Each number is 128 + 32 x the weight over the matrix's rms, rounded and kept within 0 to 255. Layers, rows and columns count from 0. Numbers have three digits each.

# o: layer 4 attention output (transposed), 256x256, rms 0.0705, rows 33-50,97-114, columns 0-255
# v: layer 4 attention value, 128x256, rms 0.0617, rows 34-51, columns 0-255
o33:102174151088124126145133087187208118165138149123175099180126114178113055135086101094153103154177106076244060142073142051211153255119126111076255113039177064100107126065181173165155147190088125120107130109154115158199255166092055132155077084157188143132132183149141194118118103120122106164115043180111143154083131175180011126104084097172141154116195103108122178123079153108085152160106096117117129142127124081155176170169176139147117131201157099059149124134120226081084117137125169110148177096177081124149078074097171100216104104119134089164127114129106099141112097085077141147108165133105107149125064166077098092163111124095164170211208179118104153123061055077093066068068108123077149095177121143067148158115082149066219167024043104115128139177091157101208180068151144
o97:081147130140121147106165124140171121135135112130129131107062138143165106136073086143178147141145104093171083152101146099129157165138160106089213146098136112092122098076163152105139078157111117086152092125102123131190171161101069153136098114106139113152105165158178155116132094149136095150065105118131129137141143173186077113100108132094156109122110079131149137128065150094095133182105138132123130129157113069215119140129107171120120136157146121102126133140132196117080140146077150142160141130139068120120093083143116133169119106148081135162122144119124131126157080095092114193088168163138114109134099130110091103099151126086123145169196120125100137109143092111073098095136157161087122123161093139121150135146146172116180151104089089169131132156074171151173152091142165
v34:142166154109076178109146146165127139141157089116084155138161095135064162111163131123097129111187222140167123134096132140101137154083086086153130161113032189144111131145134171136160112093109132150137130088120139096130102137169074076153143155142075140114080131132108092081154102112148148185177145101124162135101101140164059058095147131149153129120179070141096166122051180137087061190157111072116110098099112147061133195144129107195094091083100153141109125177149226088092102121151117182201160151159055084175036104145123118125150094141140178114177104072154173095157104141230157154161156039089109182077191098146099111151158081053150158143180087108098059140116093093161095161200128144161108112149160095102138053143092179175165182102111130052106091131097070165149090175199125
o34:146115079120108067146133096158093099115145127082116152117164135150045144160227191137112135125182143160105187069096183054145093231183117172069156161132065135153091092182197048150180078115188114092145072210093133131173212096137145232152197194155163099158170203132127147118195162125140131153156086114090166188209165118151166141141091152087173101172089167200169110118136169066113199102132106111083127119159110114180200165138128142111185138155148114073144165120139074162102132136085153176122179147145198134150079096133087156174163101095153117052117150097161127111101087097136152099145080137152100160075101152105156068180103104129153177103119105120137124138162167120188102152141144230129127149244187131138221112122049093086138158054109181183087153169092039092129069166110128
o98:133186096141115124125109087163060108146160126045136180093160103145040136132171142106124132073204160157116158067110111098134137177143093125119153170164106180145125070193153138160143149091132128108145124171122148108173142093144107123092185156152181157144134161106079126091193167089174147125172074108103178151165096108140148135122121130105115148148063148212139122134130168071122185123120120150118147108161120148173148158133125161081139155147100119080144113141125138172079100144139134139135167135137114108156051072150132165143156077126132117066132094090122143097149130142136177130137115150160159141078108142073158113172133064086159145097115132109118136180154153115181095143142163180119147156191151130126174100140076095112165123067126183150104146118118109132169055158108123
v35:102153092116120100152172151085156067131124119169122177144167186134135191161118133148141077148170122198157154127124166133117080109169152110219144097190139136117187075117169154157083077075148126122187097149183131120106201100154099028115138054173071110061177139079097116170126080073194113101104123133120166129138177166070116162140138154178210085152114183162169156112100161119195176116129113110172132121157130075108110143114088157129103137112111063110162100160136141088129120188144198130118149098077134091104151132116021091105052120164059098139097079136155165126151185068167149132128100155194148179150208166174176099165113146119156159109158169122147173100094159134155145185187219132161090115173144092127093175074085161069139053170084154092060140099161131171130127109116096
o35:087138095157131151159041115119158114098120172119132106126062165091119085084134098166128153101156019231150155179127191070101077127182207105130158034081111031100168114072146147127145190099088092255118178163051152130158065222108126180088137096148211132142212152228255123172181139186146134192094122076159032131100137157125239128092131140173079098072057149130195115156063195157215133067142140117166165147104118157131074116146132029139091152132213117162139161094138131136152138116148159113129185142115156088145113111081133192117137147121096101139132064129143097171119100146119122119133135128160131093082099138083087134158118096125175116048020167037116143138153080068101057140076126217141081094096128084131136208087093137172185066117116182150164194187171188133088069135086174
o99:135157106140133167171091138123160095109144130105116109147111159076113160096134080140133082088171065165148122098126190132112112145163199113160167090092112119095164077107156146158146162104108116225148123182077119116110099139158121129103098092148182107111209172150160058166156139156183103161094107089152087071116105175114181118095159120170125108124061133146159116122127102165190111106162130112151129135109109155126083164144094075115136123161157111085171149122132142123161114141176170125133131169100161085144130121097088180094108132154121072177146077166156121182119078122086106160138103122157121148105122113140112116144100113143136151089125191096117101106123128130114106098137174189137075105140140078140129176094095136114187084140114158105154137153119160131112089095110119
v36:183107148105147119150144112188104113100175135132102143101095124174118125112106133091125142159146146131117140120106106111080144183115164156106190115161185113098148181172098147064127129082096149196160091053084089111149166111162175135072151050120172043108099141073086120099142170154181143117133082108073127097130114154126136117075143071081120067136169118101115098088095051129181133162154169146068144071158151170124206109103139115188097097068088152107154131194128146227058119104126215108105103151167174120042150167136125141132140130143174091100203113195108157129118136109162080041144155199104117164188164104123148091088174137174112090163137115168100094116106164123112118117128154098169124117132116140132135186131172136117140121138140121039127180131118118100094182136164113
o36:084215105115106130150055161143139159185205150083152058181104077149137130126095213195087112143159161135120117076118117130122069167130166099091105153131123087140149167097093184135167123112051118183043067044145118068013107059145178040143184123076141104137097139120151131164155170136073115111102118115157093064075077069137183127149110115177172166113149173178165084170095068074089121111069104099060123129185128103179156165152125090126092092095068102140112132189163130121187130103082083135063129124154127175110105071157143129064081126182102157127092148133143049137047065136153136063053159117125045165106162125122132126135148146117129092157136191090118115103088146199102080134131148221175172093203133202181069139130128136077155186173097139091110151050064114113094173087119169
o100:099140102125150103143089137143104161126147126067164079216107091153124139112106160135115104163137136131123109128128143126104104161136155133123081126136131087114173190140082168124199136144096138176113071110113131123082096123134152067121135147085108104094125134129108148135133167128145141111127107156104124084111113103158182097131150113159131108105133162179162115120118085116114107101108163102091156154201115130201172133100126141149102108092104092150147138177097172123161136151092099143125112138088131144105117084115156105111104094165127111137134103174147117148106106165101100099093161132117113164139153108124144102152134102150119086136183137086150114062118157150112107079137153210156124126128141169147086152128130102120110185167112128123111154107104119130095165067160133
v37:147134139106110096160160159085109189100104129211131102159109172112137140132140131136026207163217063053115126155112127224126104122163138113124163130105142081144169123102122119111078053146170170102091155207131145073130111147176093145120106075145063115107145109192074139116095144084110104206114133139125147116083143145093176143139143092121159150108135157116025121101066190078142181095124099111148161083116088075131099073095159119044067102073150119150154133098114149134101067167113150103142206122106168158142123151136174139090139131089043109099191097137164050127114099162124046038079107142104207112125109137108085161103116218163135146117094071134100122138081182150169045144130098144122114127116101121086103151150148123112155119138175153147089127141089085148196133129149109
o37:098208050102133184152077130042047057150182079120107145199136120142058102121111152178079109112111102162177068118070118150146170076162184026125095190164100143121109125030142062136154185131098130090171193111091117103154046050135113134126095093149186100120071062131147115097076101149111104080147139093140131161152200187160174165125121122122139117132189126093160138116076116086137120105123116140192108132153090122112130105099219133072126118129126082159116087082116206173134118136043118098205187113130157165127139204127154210148204114022125055052145099133182159210127108155116092208128170171145124133114174095100107046109109113141076155157107132123102096075069110112180189074174134127229142143102132127113107109142200117000157168151069144148142129071119172121138140151049130
o101:144191109124139144157104125055081105100188081100115135103152128127093081136108134149032175142145091144159111119081108152150119103136172077156109141130104091145079171033149101120130114151139129098102161147100086107107126067162118148121106101164156114072099078154110151129082091117154111147165165117145117136103140181163143128119099071165155103135154175127118120107094137096132134107138114141170115111104112113118130126102159130091127119139091131167113086065136153167139104133067179109193177073124135129148116147119139134144178153084135096074131072145145099166126144151142097134157114149111145148108136108099111089118104134135093184139115158095127150161091106143149150128158120146153168113107104103103122086153150099048177151163090132167098121128112150165174130134093100
v38:111130182157093137144103082107130066112082096133157119112102098116210159089177079088088117142087105153108101156122114142172049105148086098126178131197107133130136126175120117120141139125152074154074103139086089123082110143109180131077117134099199092140132091058057149116128141089099076217089120068126215109165112124066122115151081116136095161183224139120085119100093118153163187094143096121170141098186153181151110142175159156158142090167113138125065135061178069050106124079146118125117132049126113103122140075096092100091160080137180145154214073129047104137145142087101166155148151130100163132087143161041128179048102090151082133101191136186084114126149121187124162062097136123186187150141144140110116136157145169150098111179172151176096200162085058171185093130177118
o38:057087210186161118130158074112168131126164124237136040012141143069178136107143186157093125087068116131079086154159163080210132125037076165050134156090127081012138103171077202189170119089100159057162155128113107134124107100107146096116187115159121179165036126091137134106128119142099084090122199073147154077188108070141145170135197052084164150167200220150124130128111115118105116114110088105095140172121149122075156220140092059126120028147120135063093182111143152110069110154130124078143132147171049079168118209126130161105096161176093125056189068115103160109172153112116097065085120136157147127133148076108163140102184015122172104085083095130109110172039102169142082155122096109059068114031125146127125128136147137069138120064172152130112118093102138100134236079172042
o102:125142188123157179121159064108173115127157128142117136046165126101152125085113127124063146118114136135110074115106142112171095100082077112079141120138093083108153096151088162148128147132103112149123148195109097129106134098109112125128151152137154169111102118110161117078117147110153119132117128077155155130169119127093145156125135090062129153152179215157109112137125128115111138111141113134114092146082123115132097123177102088145114033131120112085126123093154132125105162152164127093136143142159129122111079158118133145099117155126090122108152092069094154155156172151143119123098137130092171080084124132143159145121148067135141161095148104095127092185097086169158129144104143119114129184065161130130121109117103145058098132132176145130125148121095121153139140124114091
v39:096118110159120125149121117154108139116137081101178117144155107163130154164128090165150178181133148077122134150129086158070123091126174142174121098126053141101114158145094108255126098085064132159141121152148094121169140120183162129247134120161112107179117103147172114087117028125163132076073071126090167110130101101097082059081130113153031133131072053155092132111225055161112168135142105103153132117205089162113081143168174109154145135155128088126084180102150127248048119072153130192152179133094161106113094191105083184141132134127133072132111095130133153127118129066107076068184120101111170128162135152151151089105158088063118140136078076144105079105165126124179144112151099094154141119094170171134122190158120136154137151160173111128081123093027114125166049167018167
o39:077138169083164119093058128040094060171150096132147092180197164088108089104109072136076160146140148163081191150126145155152112129066143156124139247103105157127183116113117096156165124116159154087097122081039123130156210018151204105144114133095043100146128118111143128139118204183104125082113132117096092159113091068119103087058188096136121143156143131078070103154124155094180119161141104156141126181134103166119219130140110137125105100146143139053143094167164102156190098100162111136130140171141110164187131140114139194141093108155157173117145082157134112049189136153109069094075118083106146145182101139178134172136063095160043131095207046135152106113139212122163146198113215212115169023093146107097095145102065149045125048159166097160041127123154108096144168183129168
o103:117144133146110079139052144077150112157098083123116092096156129105087139124146100144116127150148168139102201181144100184131106141121198149117142164134114148145137161088105085200155093106131153104105107128081142125195169094105158139169079116114110129188097130114193121165098121165153074104087097122109137106090112122111110084056184099146067106155107102103145101096098118122182120153131134113142133140182113149159163156175093154117128132109105125085151144151172094189150087098142161175137152127143127142153136121099079193157062123158128106184097130102131135072154134099129099089115096128101142124166120128191123164114131084148055124130142099162125095143182151095149154197103172183155151105118131078106131162135143071110150099104157154114074127101145173097101135100124152
v40:179114187123174147124100112121151137139100101099101115155158152164043121114134152071158168196235152081179123165088158064148122142188216061095123110157184085167132146109113025140099116107157112079108148052165099169143167153091078141055151109137087123096160119145140111151172175198061155122123147148097122122095170136104132152145148239096127106163172137151211132104132132091086061181176127093109129078114050072166147141149148146156157120101134083131117126073115127095117132106120125165125095130129089123144092110144097070136135086141129090123102118133139094178137181099125178063114092052156192093019072086188113165150137072078143108174122186150059170158151140070135114148165172140124143153124110137145058139138127159196120084097107098123157132155145064159198041100127159
o40:092124126187103137112117130160070120089038186135109213102104113124065183120141037120144186087117092103127144073151140155125212176121170139112143024169110092111114161199138116080065056082102156087205138080059132101205132072135120139132126129180247149107082102065065113083124194183066098095175133174208074179125084117129255152105182129092077071090170166179092095096121111161209131194136184135135117113145181090193147187082147152094089196160011123158146105075135111097104165158124130155064083174183075064099074141145101134165137170056146108066203084141097170148152150125089134163094085105100207110133169104149144043125175041102104126091253159073148143171116083111078080107199046098140089152137148160126163072137146172121145160156140132130161172155255149176179126114171165
o104:132154117152160108130119129130103132120136163137110126205104113143046151113127119108165144064153122106121147126160165161118209196136156118122111053157121098126116153149167130143121060087143157123178159109138123117130134100121119100089100125139195093111116131120080124099170126140092127110132099186130090163120103115150183151107183149123124088098154115122141076113095127147173109163127141120144173118140119128170152175115155163109119178139105119216129136090120123123132140139115102172092082130136084137110072125135141126151120181136154082120136056175078125125131116139079143117100132107129158121105129093112091110134155089110129148142176122089132136075152098139075088130153097129099112127156137123135134121109140170135173155117143071137157135169183110114151090096145137
v41:135157140100126103113161161126116126119149121077130120148237109067146118154136141134130168163170176156139156094100173137171184169129130119084120088136143157153169169115150120084103180106132114110173189111099084059133186135121121134113111165095173146131120059061056161120176112116142160129110147119098188097106166117088146168136172123098154160148137144177101172115105136112129180115112081176098125177124114136214115166176072072121129111109200089099183116067210078078136127136160220146101112109113177083126182167128130130099138162153097129140150098158149132168150037117139197165145073134120029119087069134112144068123181103164164113158141155131182114097112194091115126102139141136095177167091098104105134087179126078109159184167135134135108104142109144130151227144122128
o41:101127121119137180160173106139115136136103101183136109255139035136117128103121163139154133115128180102139128096136135103206122087150194196104205090135175090124094106150145140109131177069186104154116107151109150094149074162135134133090046143193135118124153112094142071065128146146168157136161089092103079073051094124141084075133178139140132122140113114125160155102132108171105135099126130075159181112063078136178088119147096116110137162148145172110084009115108174093176127116117121160095212061142086142148156027146130124046127170116093158141159092130109103142175097177137136151115159106100165126150138078115141110109117099134111135140016212122161133042076107121127079143115072095195142151189106109144081097107206141096133111095122169175072180128148162133111199097116135
o105:139109144144079157140113139115143078137153101106145077216186137123127134171141213139145159145150168092172133098118135114147145092136155132134177139120170168167099171142105159105101184093175125161138146140145130105169103142083146126071082165164107119167149142059098139075104142155159154158156125130108141117118098112141145113139144134137105158122140140149104171093138121166142159108128118086124124104113134131187070131144110123044111150100119142162113057089109177127155142082098152121079170058109151104164137097156090113066074188135096163173108111126124107120129067118109136129150111141064152129149144122137106102077123111152114140139064180103152152081071151152137137115134092112183129119143101139098154123117160089154196150073126177142054153147154160156136181153153107
v42:120153113116131114088150115145138096152196099076146200151090081158154095149079156101160123125207115076144141159140174162099047105109087152050092119161068091103112123156159091099137089100151149115188155117132111161132142146148094142253110124149091155128154158140112124068074136137147080137182158188095161154134132134045135100156138117104074102131093091091083100125140138133149174088147095158100131137143133096196121132150159216213124100123046101085067136128094096098168108141107066110130142114165132107181103188111172105190176157190076120104088164118137138050096100102098149175143028135160205198083122199095134041079146109135132132174096154144142129181137136149132158179166135127104120080138114067087152166141109113117099147188168120050100192153105102182141174151212135
o42:118164124165129076109043149091116142113112068199140114025078121119092151112195147147227085019160064194200128102098114121132143137078101130129098087121117072196160154125113104130139163156115156143196140206093143083150092120199102121109190091093090147088046167098126122157100046130190157080171126126103165093117003100172108135174064149204136136171146092079105150135113149134150112193129169126088106111064178068173196108150143037110068232169104122096093103148161115118078094128151152065136169162197136132050057166109066217098168072175118079057148200108169114092142099141089089124134076127089124134138132099176126110163175020190103213151120209146186127201126073111168102113133059130174172149236136162137050160155149163177095099087127179121105140174132113107136064151102144
o106:146162109160118097098108149091111093155156080149151116054138140098084113121138133099158104057142076135157111119157138143150062111109135121101092149113103102136141131126092110152140122087061108120159174184127143107142129120173114104159162101139085131114086171165096083156102103143149088131191152143114151119115055117133095105129105122171119111134107096085099126107103117185145133161138135138094123118100131115160196128130167115140096119169139147088096153091150107149130095081168100103118135111162118107099130163111112199119189091143090086104117166091134139076098122130109130110132099142103155164150131071138100092106132098148083126168130151126155108252146131083136142090153115123169130176177134153132100175154137142168104123132122126119106125172129107113116147106140117
v43:176188152070153136169081132067118123014176123102027180124194172093064167179059094131073043123179115207101074097127156121107154101079151074103103130102092125072128134124117127114138090084140098121099128111101166106116088185095117130109159210189107176193156135174117122086062127165135122099087129161121144087114133127137094153142151094147161170182106172160076124183150059163112060052200114086140177123189063108193136108151130170143082156099109163121147149020088121159127125106167102126158100156103186151139127085104080108164075126167106077141070144145150088103156097196128127170134177203132146112141165062084093075184090156174156142112114072094124137121169129133099117138187105129126082072115125127171115112117130151165097082152148094155128152103138127164138093104158141
o43:156081092184158142132181160106113101121112130110081025115099153130113166091114060095120164083088155088160097060071124096127157072168163178096104086094063090201176190070167057088061180225235116089134106048135040130202092124146093117149150112142183167178150156084186147159162073133169112158130085197120125103116121090081131111169056101135144061086116167182096139175140154128171170069161142098117150171071132110158145135128132113156112206170171126109162112058121126191171114155030104147182056049104172012060161158102076098102118097130129116141133147091092189182137140116127063072107126170159182121043160218063086219098159137132098180130234149141131107123163195130116084177079077217135168130183117138132144152120093177178138094233236143119145055171072197123070166152143155
o107:153086110109131143166121105087097134092084121157068108136143147140129178121121097102104096119138196128130103046157132109125144086123178201108073111114111106093139138116094083137115138179197138109108175048118081123166114145108100128119148112167154187161160171129163145136137075122150094078105099157119157141103133093108091162130102093138109066126140140170126119152123139126095123069139117148168150099110140086192128133160143130146113173155151140105172133060141122198127144134059108154177100045091168079117113148114087121173113113188105102095113103080118149151158130136138079117139130188168150103060174185078121160149149106155107192134122126168092120145164143082096098143122114182157152091132098132138128130104114108157113065173184130134153093120139130166098163121168168
v44:105145138148090113116156145124126104085177134073203141143192110100064152176198104046162106152107143188150109101113152158154086104101191129080124139100130048180063096156068144120101153147113103164170060090148122104097089108155157188164083067160084184115092112143114146134169113108118151147128163190090106164124161092146151121208152084118205064100149094139136102127077103137090098099080139077116131113132124051128089128097081175087137115099091085114098125131174100112178074123110108091145102094144084225048125125161121128137153159155142135130134121139103172160164147068188188129172107152136094175202173094145053037083110138140121168151155214130076120145145112175123194113096129158050149145115137163158157104122120067132150138176186080134158075140097099135139123164161091
o44:100151165138080163151056146255127112108157128090140054142073105131101101121198200147188133184165207184153117108133183151209122077127099160157102100095107140175168137085173056146109100180018186193155076140088184182054048204126068077074073140180020129177162140165100149106218155107106112119179104123147086143137006148165143186132165094096158202111123110145159112084126125174108102125113150078125129109133110080130051160119182151138111140107139174043118106153115063161043145122187167166139106081132084130091164120162161163126153058151089173108068161178101161117112102106179114045135125114122127108150078217124111126100129124102147180112104198072097134135105113152113123157128158159153129112139137130158151099148167149159138105161151093128124115110160036165145095198109000
o108:149148151095085127149102107193141093066164113097118074140104128130069118139155188089137107141160151092179135149134161168160093121097179151137085099115138087159121174126137056163076109137077159190119079148134148131070102162114126135133065116151096120156119106117106149125181154128102114180137124112119132148148045136137119173170144075108121108115165128100121140089092153135114088083116134053133134095153135099122064160138147156088140146116079158099131108134183045129082152140188150115158167102144102146079138169131084161168157143152131129148088168126126124150101154078189145069149110168097134107140088162185104119110114130079151175149106222093113133184132097174108147198094120115134159102161155120143163101133140112147135120168151072157120109117129099167150128156118043
v45:139131112080096086172115133196131184088144118159140144099151098165129137099137064140200200225154166129199126092095138114207134128111153150140179089184174095047205128154144130163088137103056135174122177121148188140116106111161155168135142193121067160068125152125084104086027166116130124133141127139071098112127045102234103084152121148149104171076185133139126171100079130101096167135081095091103055106139099167148144041152101191154100087092148221117150115135092103166169092155106129127089112160127153131122161114167162189083174124120136169148166138084157126122143127122141108072135078137099207100075163088092172082116067080110121116162126127102111152143151132137109178112092161122101152101059074100122169132105187096121114174060122131145083133138128149125167155077057110
o45:135113173088093125128000096106124169144076167067211092069175169125081113098124019122129109199179135060173177209143193087135166027096130146124066102137128091202132035112116136111089108147218204107106091093190128123114103124089150225131198152154058110104000120039112150119053085161142096120084080153171116162132142136150179070082122179074076116158117080240140108147155088073191134098131136136165107115195139107092138043109200141117153111153043112144136167192100213103159143104101103120157161242055165132140124177138176215153143103139106172117091166140135148110097131162153073106110093207102158121200110149081139128121151166076186059131143180178206045181187150096164147146125052166089133131127157187101022079122181060090186189063155071136116198097125086163163165086106115
o109:148134128088103118129073149114117109146108176086133124042165082123107090117117054141130138147162153095158098112145151112136134054121108131125099111113163102155149094140130123107087163132176147126139114121156165144138097102135108177106157127130104150123071154066145165133072127165133155156099101149170148132149085114157140102092129161111159144134127134202137105135134124084170152101126135111105143116182127063153107073134168107111134118120081154117109095143121197115133140092100157150148123182114142100134128148146132186148148155112130196161156154133162136144147098159127095106138092167092171126096165139135145108121107133118136080152127156149178093143144134104148106117102125122123141140133145118122070091162175105118155148102118093093079164112098139158154206107125130
v46:138105163104166190085131088084161137100059207098148100105043139131080170171147126157120208094150154188131077142036145102029130094077074112065124185201159194084166137205130081218147097107116166100058129114097153127139132074098107098093065079120135101059153193161143091182165116149160092118148121196170154167119135111085141155164128153154125093147106162098081079109111045150158169188169096102139151062077122182135185097174132110135096165173119181200074128150127170107098141160103123117075133106126125166086104165139143164137195094108147171163178148143142146076128139139133151152104145151082185150177163185147072139160084188169109096119138158122156184146111180112137154129094178137041151096133127133119073109110112198108132168163079154172206112144088124141147087118059158
o46:163220130110159105123087074137095156146169146055149121125198086113173155121166142198165102105146145148111127192071198088114176089144142160134116052231086163078149092131126107147100060101060035148162168079140134147052182106143067116181118089018159116145094187041119187125102069102098105255176115052176146048152085152113064105102117051161121097126110121048124149214050115083124088121140150150153100103145140139096173211124108126093084157082107157254112160104155121149119171146097107149176141083157127163098170046122133060147114161145118100137169094167140182121177095171145081156119191122142128148146255120140079091103156122126113021086116071058142073156091160176131161188086123197119198089093184144074086151186070223255134110120093126095115064065069063074109096166101221
o110:129174161097117147137131106144095178140096148091104122120163155152116118144134116166157188102163157126155148155061189120090158067126134138120136070181093161067154115153128117136083109081103089098162196123142126121065124146140103143136108106083160133126107212094149138163153139132060129210149137092176162092160160132143098151117141105150129096146099154073113115152090113115111161146143115132160159116144178140064146137177117141122135155127133138170101127157141143110100151158098086118171158101167145146117112079110106082169120136115109128160193136123130160136170122139140113168091139122068192116121180120129112142140173148142064040126105122048159117160104121154151168147118138131050197077087155112138136121118094191171140160145090131160125143114087116092139086160101166
v47:123097094152116117179138182147161142136082069138149085128148170212132165102099162116039135139080188102133095143079209125090073152151162159093059083158123177047140189071075094119082151126133070154130088103050102149154170094084185181108154142144120025134167129091075148094166090198120093147142124169077152166064092080126111128177081170102162213111151127113111124129158137056092109107143092186168077173081089116120138147143188157054166172134125137097105130134176141061121100119138147086130091182138120149072130144121141122054135133194133161122140157151073107145166165095101071091082121113141111099155087083085149121155146093170131169212110036161192157149116094128149085076148052129081115111111175124137152133120022124046174073084109155064131068149142104194143102074164151
o47:148168142153150108139121125177138126114157146112164108038208145137209135126129188098158138124113094149090083151175181121196087139124148122210115178167095126155092079132092141187158143130255095166091117066165118061067083102118106112174120139128151100147107108137150138063154145110093123120120151073151135117121065130106026162139154200130079213107206133104101144181056105160184087184109145165156147143089126084167144192148127130087083062108160089087133161122114159165078135143100098117151132148138131169109139157136119124208101152070162115171131097122186186116140163200096193115142053178130086082076109216128134108154088090137033057164132209143088109197171122095106124095139087205099125141133131073117153110117149163035133196143125126111222124151163108144115071009158155
o111:150088124154113130156124149167196136115116132157162126000154167156170142139138186137141140178119165118135122131122186085163097151122159149157123141152124148115083136091129170160124158115233144167099103070124132118137156122137126125123129167144117104121085092162088101100133080150092098134148175116106141156144073140105078171131174169153090196133179152086102123147109127130170132156112124182176119187075155058177109161147164114092124149090116127116129151123079124137070116149092122169142099170126124142126139117155114102118126157122114134113110107151191157121190115129145167112145091168147140107116140133152132108158098076155086093156093134141125129255154122133066108020155057197146142142133170149099135132143117150074154129122120134109142119173190105167120120063155157
v48:088095121120138127040175128149079127200128093115167100107151094159149165095201080102115175115118126105082101145069119097110127147220111138122133096064156105111194089153149072144132181094136152082082134158113040101079176206112156125167191111103146164143135180063160186119111184156164130060090125127153078089135152161089153097125128137080154105045109155141089137156201124106094107130130112153129184107154178130147142113161159141126149099103136166142110132084108092122084144127102026102092172175075027156100142118123097123115100143134158195166160091125180162151192055147163075170095170114176143121076084149118167100056173092135122134188138088146132174139117133140146106176113151156179149139151125089127113161120077162157156092110173128083169113163250123164070117145083131
o48:115064190159172098106050177192175168187073179158098158138073196125136186120063155129081141075148195137084131000088177081054104126087116105110154123089094099173101146109105114187160143000152103119175110148089170149108066010205062060082114172096129149146120042124157110060101109174155224112068078155152181192132187189149145196069156113085095187195206122095074173192092138148012111120118131119145144117046148120093114147107086098111088093098219079152193103151161110148164131149223132115150152118023140106125187128179158182171170153123165151129116150207050096085074162097084129196125146099082116100147163064148106195133144107113135064155133165128098119118157171178141186092175073080075131146131154133177096160152214167143092104126097152143150205108194109139218128102127201
o112:112133194183127144071072128187148166125108172127102122076082119115120155106111135074124138103136195154109128045112108150107135156152131091130160130112140168146159090123139104160147140046119142132111088159132121098139110093153098113099121142111105152145146120075164155063117110129146125113095096132118130144108163137105058184075119113108112146114157141152104155214105142141074124124106139140116107084072127120096145134096091135108114122111162131146167106118108109120168122134164112093172137093074100155112146149164119160159134164156174158115119094123073092076133145116115142174122130132189097108122122057129153152122143122112113091114170090149097123165176133120141181107146079111118130138106159129154098157123195146138120128111099118125123162141229100150177124099106178
v49:133127146141103157166204129111150144138147207085173192155177181110102104161108105140104144178081095077162085160224063125111144080103083140145101145158194098128082132093205121075065088125120093154091167080072095093088068108069137119071203113108132163054148104115102135051084089166163107104168116177120123119102150144055146078085165117169085077092106103112133111176170177127127145129079111152160116118140065159141134046145128094070104111120086071185181127150100098143104176124086117161095161065175137141171189195191098188083087140127089077098156218129116093171124110115087124134074112142186151111140101187134125151082132131109124125115144101126084144115135123147148144136108099156134095159156071108126132077096071151123148226060134178142133132122168161131129148087142106
o49:108166070164086123150013107070132140065143105176119137076120163124177118169085120106126157184118092151037086139093091154157062131112127101104164163044093142150117159119131042098180150078139064153163176078118099151069127196156078094122054107147077173087229043116096192080146106147084147138112165137127101070117132135187167092093017079212037098077187146178114177128193114080151124167148131120125068117168128100066126099090167131181147168132064108145118132155173112090167161119108060164185075066085040088121163178114170100120117122118095127178131069158127104128065119175126099149138117104089090104169156149128065092084068145128155115099137164135177119076159130082101085158118139075119132140143092180124000141076186085091167080052075129135098191137117041036116098177150173
o113:133182101153104100113104133061163107078126117130100163150132158104164080134087159110081147166131100096066097159134071135187133161170119116142133124083159133096075145144166106103108118092152094180156111109134114144107133154125087135135130107157054138083189057130071134078092070163098147126171158155160141109093136137110137126107057075178072096101140114143122137137197164079138142160099090138104061092133122148094123050133180119097109143107092112151139081101132122145140165143114113135167103053130063099141139183156142108128128117105120111113128135133138126147111109142132130133137087087156098137152132148155096125122117095135101158112183140138110107066124149136128113107094103097146137084150074150104075162053126110121161107057107186162127170110139087110093099161138141
v50:156081139145118100162093132102128179125170057152125185145113137080106154089057139064165169070194186127157079163195081116201093157119129143162104119132043140136184118106147117140154105162146173106098115174105106118100096137156174196201076123087072127146182142040185119089106117129136135120117130144140122141118112149076130128095100128080186163162208134069161139145106077148164071093101091117147122160089159115140036128123103122112158216071115132162138124170138100131171081134093213099100086131132088160108137059155121054105213105142132157116151161182176124133110090183038157102137184142117126161061163129066142098055162042080094070120139099140144167138111120173086172102086153086160193163144179162179158096120129114118128125137075181123162241115090170097104179070106169
o50:133133035104153088148202138175104134192105111144134117255163121110192100123092203090165144173071052123112090146091111060099103038117171036142114114137067085100102151201117130126138125115153140137101044071123127160152111112086117089132201118148150164099078062083164100174161161114213120111143198141086148089084155108128141129176118117090163081115132082184162180100139105110122187059108160045110130085150122059018153152147145064111131070187126114121087030124114142140194110150217170127162182111247102211102133143092139111133130134163163088099134161121150241070046129092140129087163082091033145164174052135163191106093153115172150078178193180156137132119162224130167130125168134065130111130224181131132115125179165165028044148081145183164218177119202178193120205072179116
o114:108136071124135132080180123137104150135137130145123114224130140075138145107105125077178092121102096136129074157102158123113113100137147092132108165121085127109173141168147097122121124118116129118119092123151080163124089136145141120177136124112101149120149121106165107143159169119149130099156148131139130113080085128146106143124122133089139088145103106157123162111112114142133130073109097099113118094152112091082110145126158110089140140171162093122127084156136134170171102175171169101151144162160112188115123129143126107158120144173133121131113155136101151111115118148113111146117142111120177123144083136105090126107134104110131075131131177145117087085138146118149143131107144064118148132133167159152146109133113130099090113109109140116200173156154144167108163081123108
v51:071131187103122230042106110142111202115122152148104151112142118150069176184143083085103229133073170153133134162113107154149104150119146147127166118181120151190111142122094123150097156118150108160101207168051022126112119124153173115111173077132110118140129073152204057091097113089137171092103081110144154147118129149115164201121089187062127135074092104176178080091123097126132097100118143117140207045138104190131089066124099095142119086172170179077096154155071191188134143095104179111126111165109072119194144094148144142154101082192115145117144178066121157136100099140143205126137133103115109142182154074109145114157105106219083131134138125100184156086053100104160112105148133154187136159085096132068181220176096115167114163220095165121113165178112091121156105210125146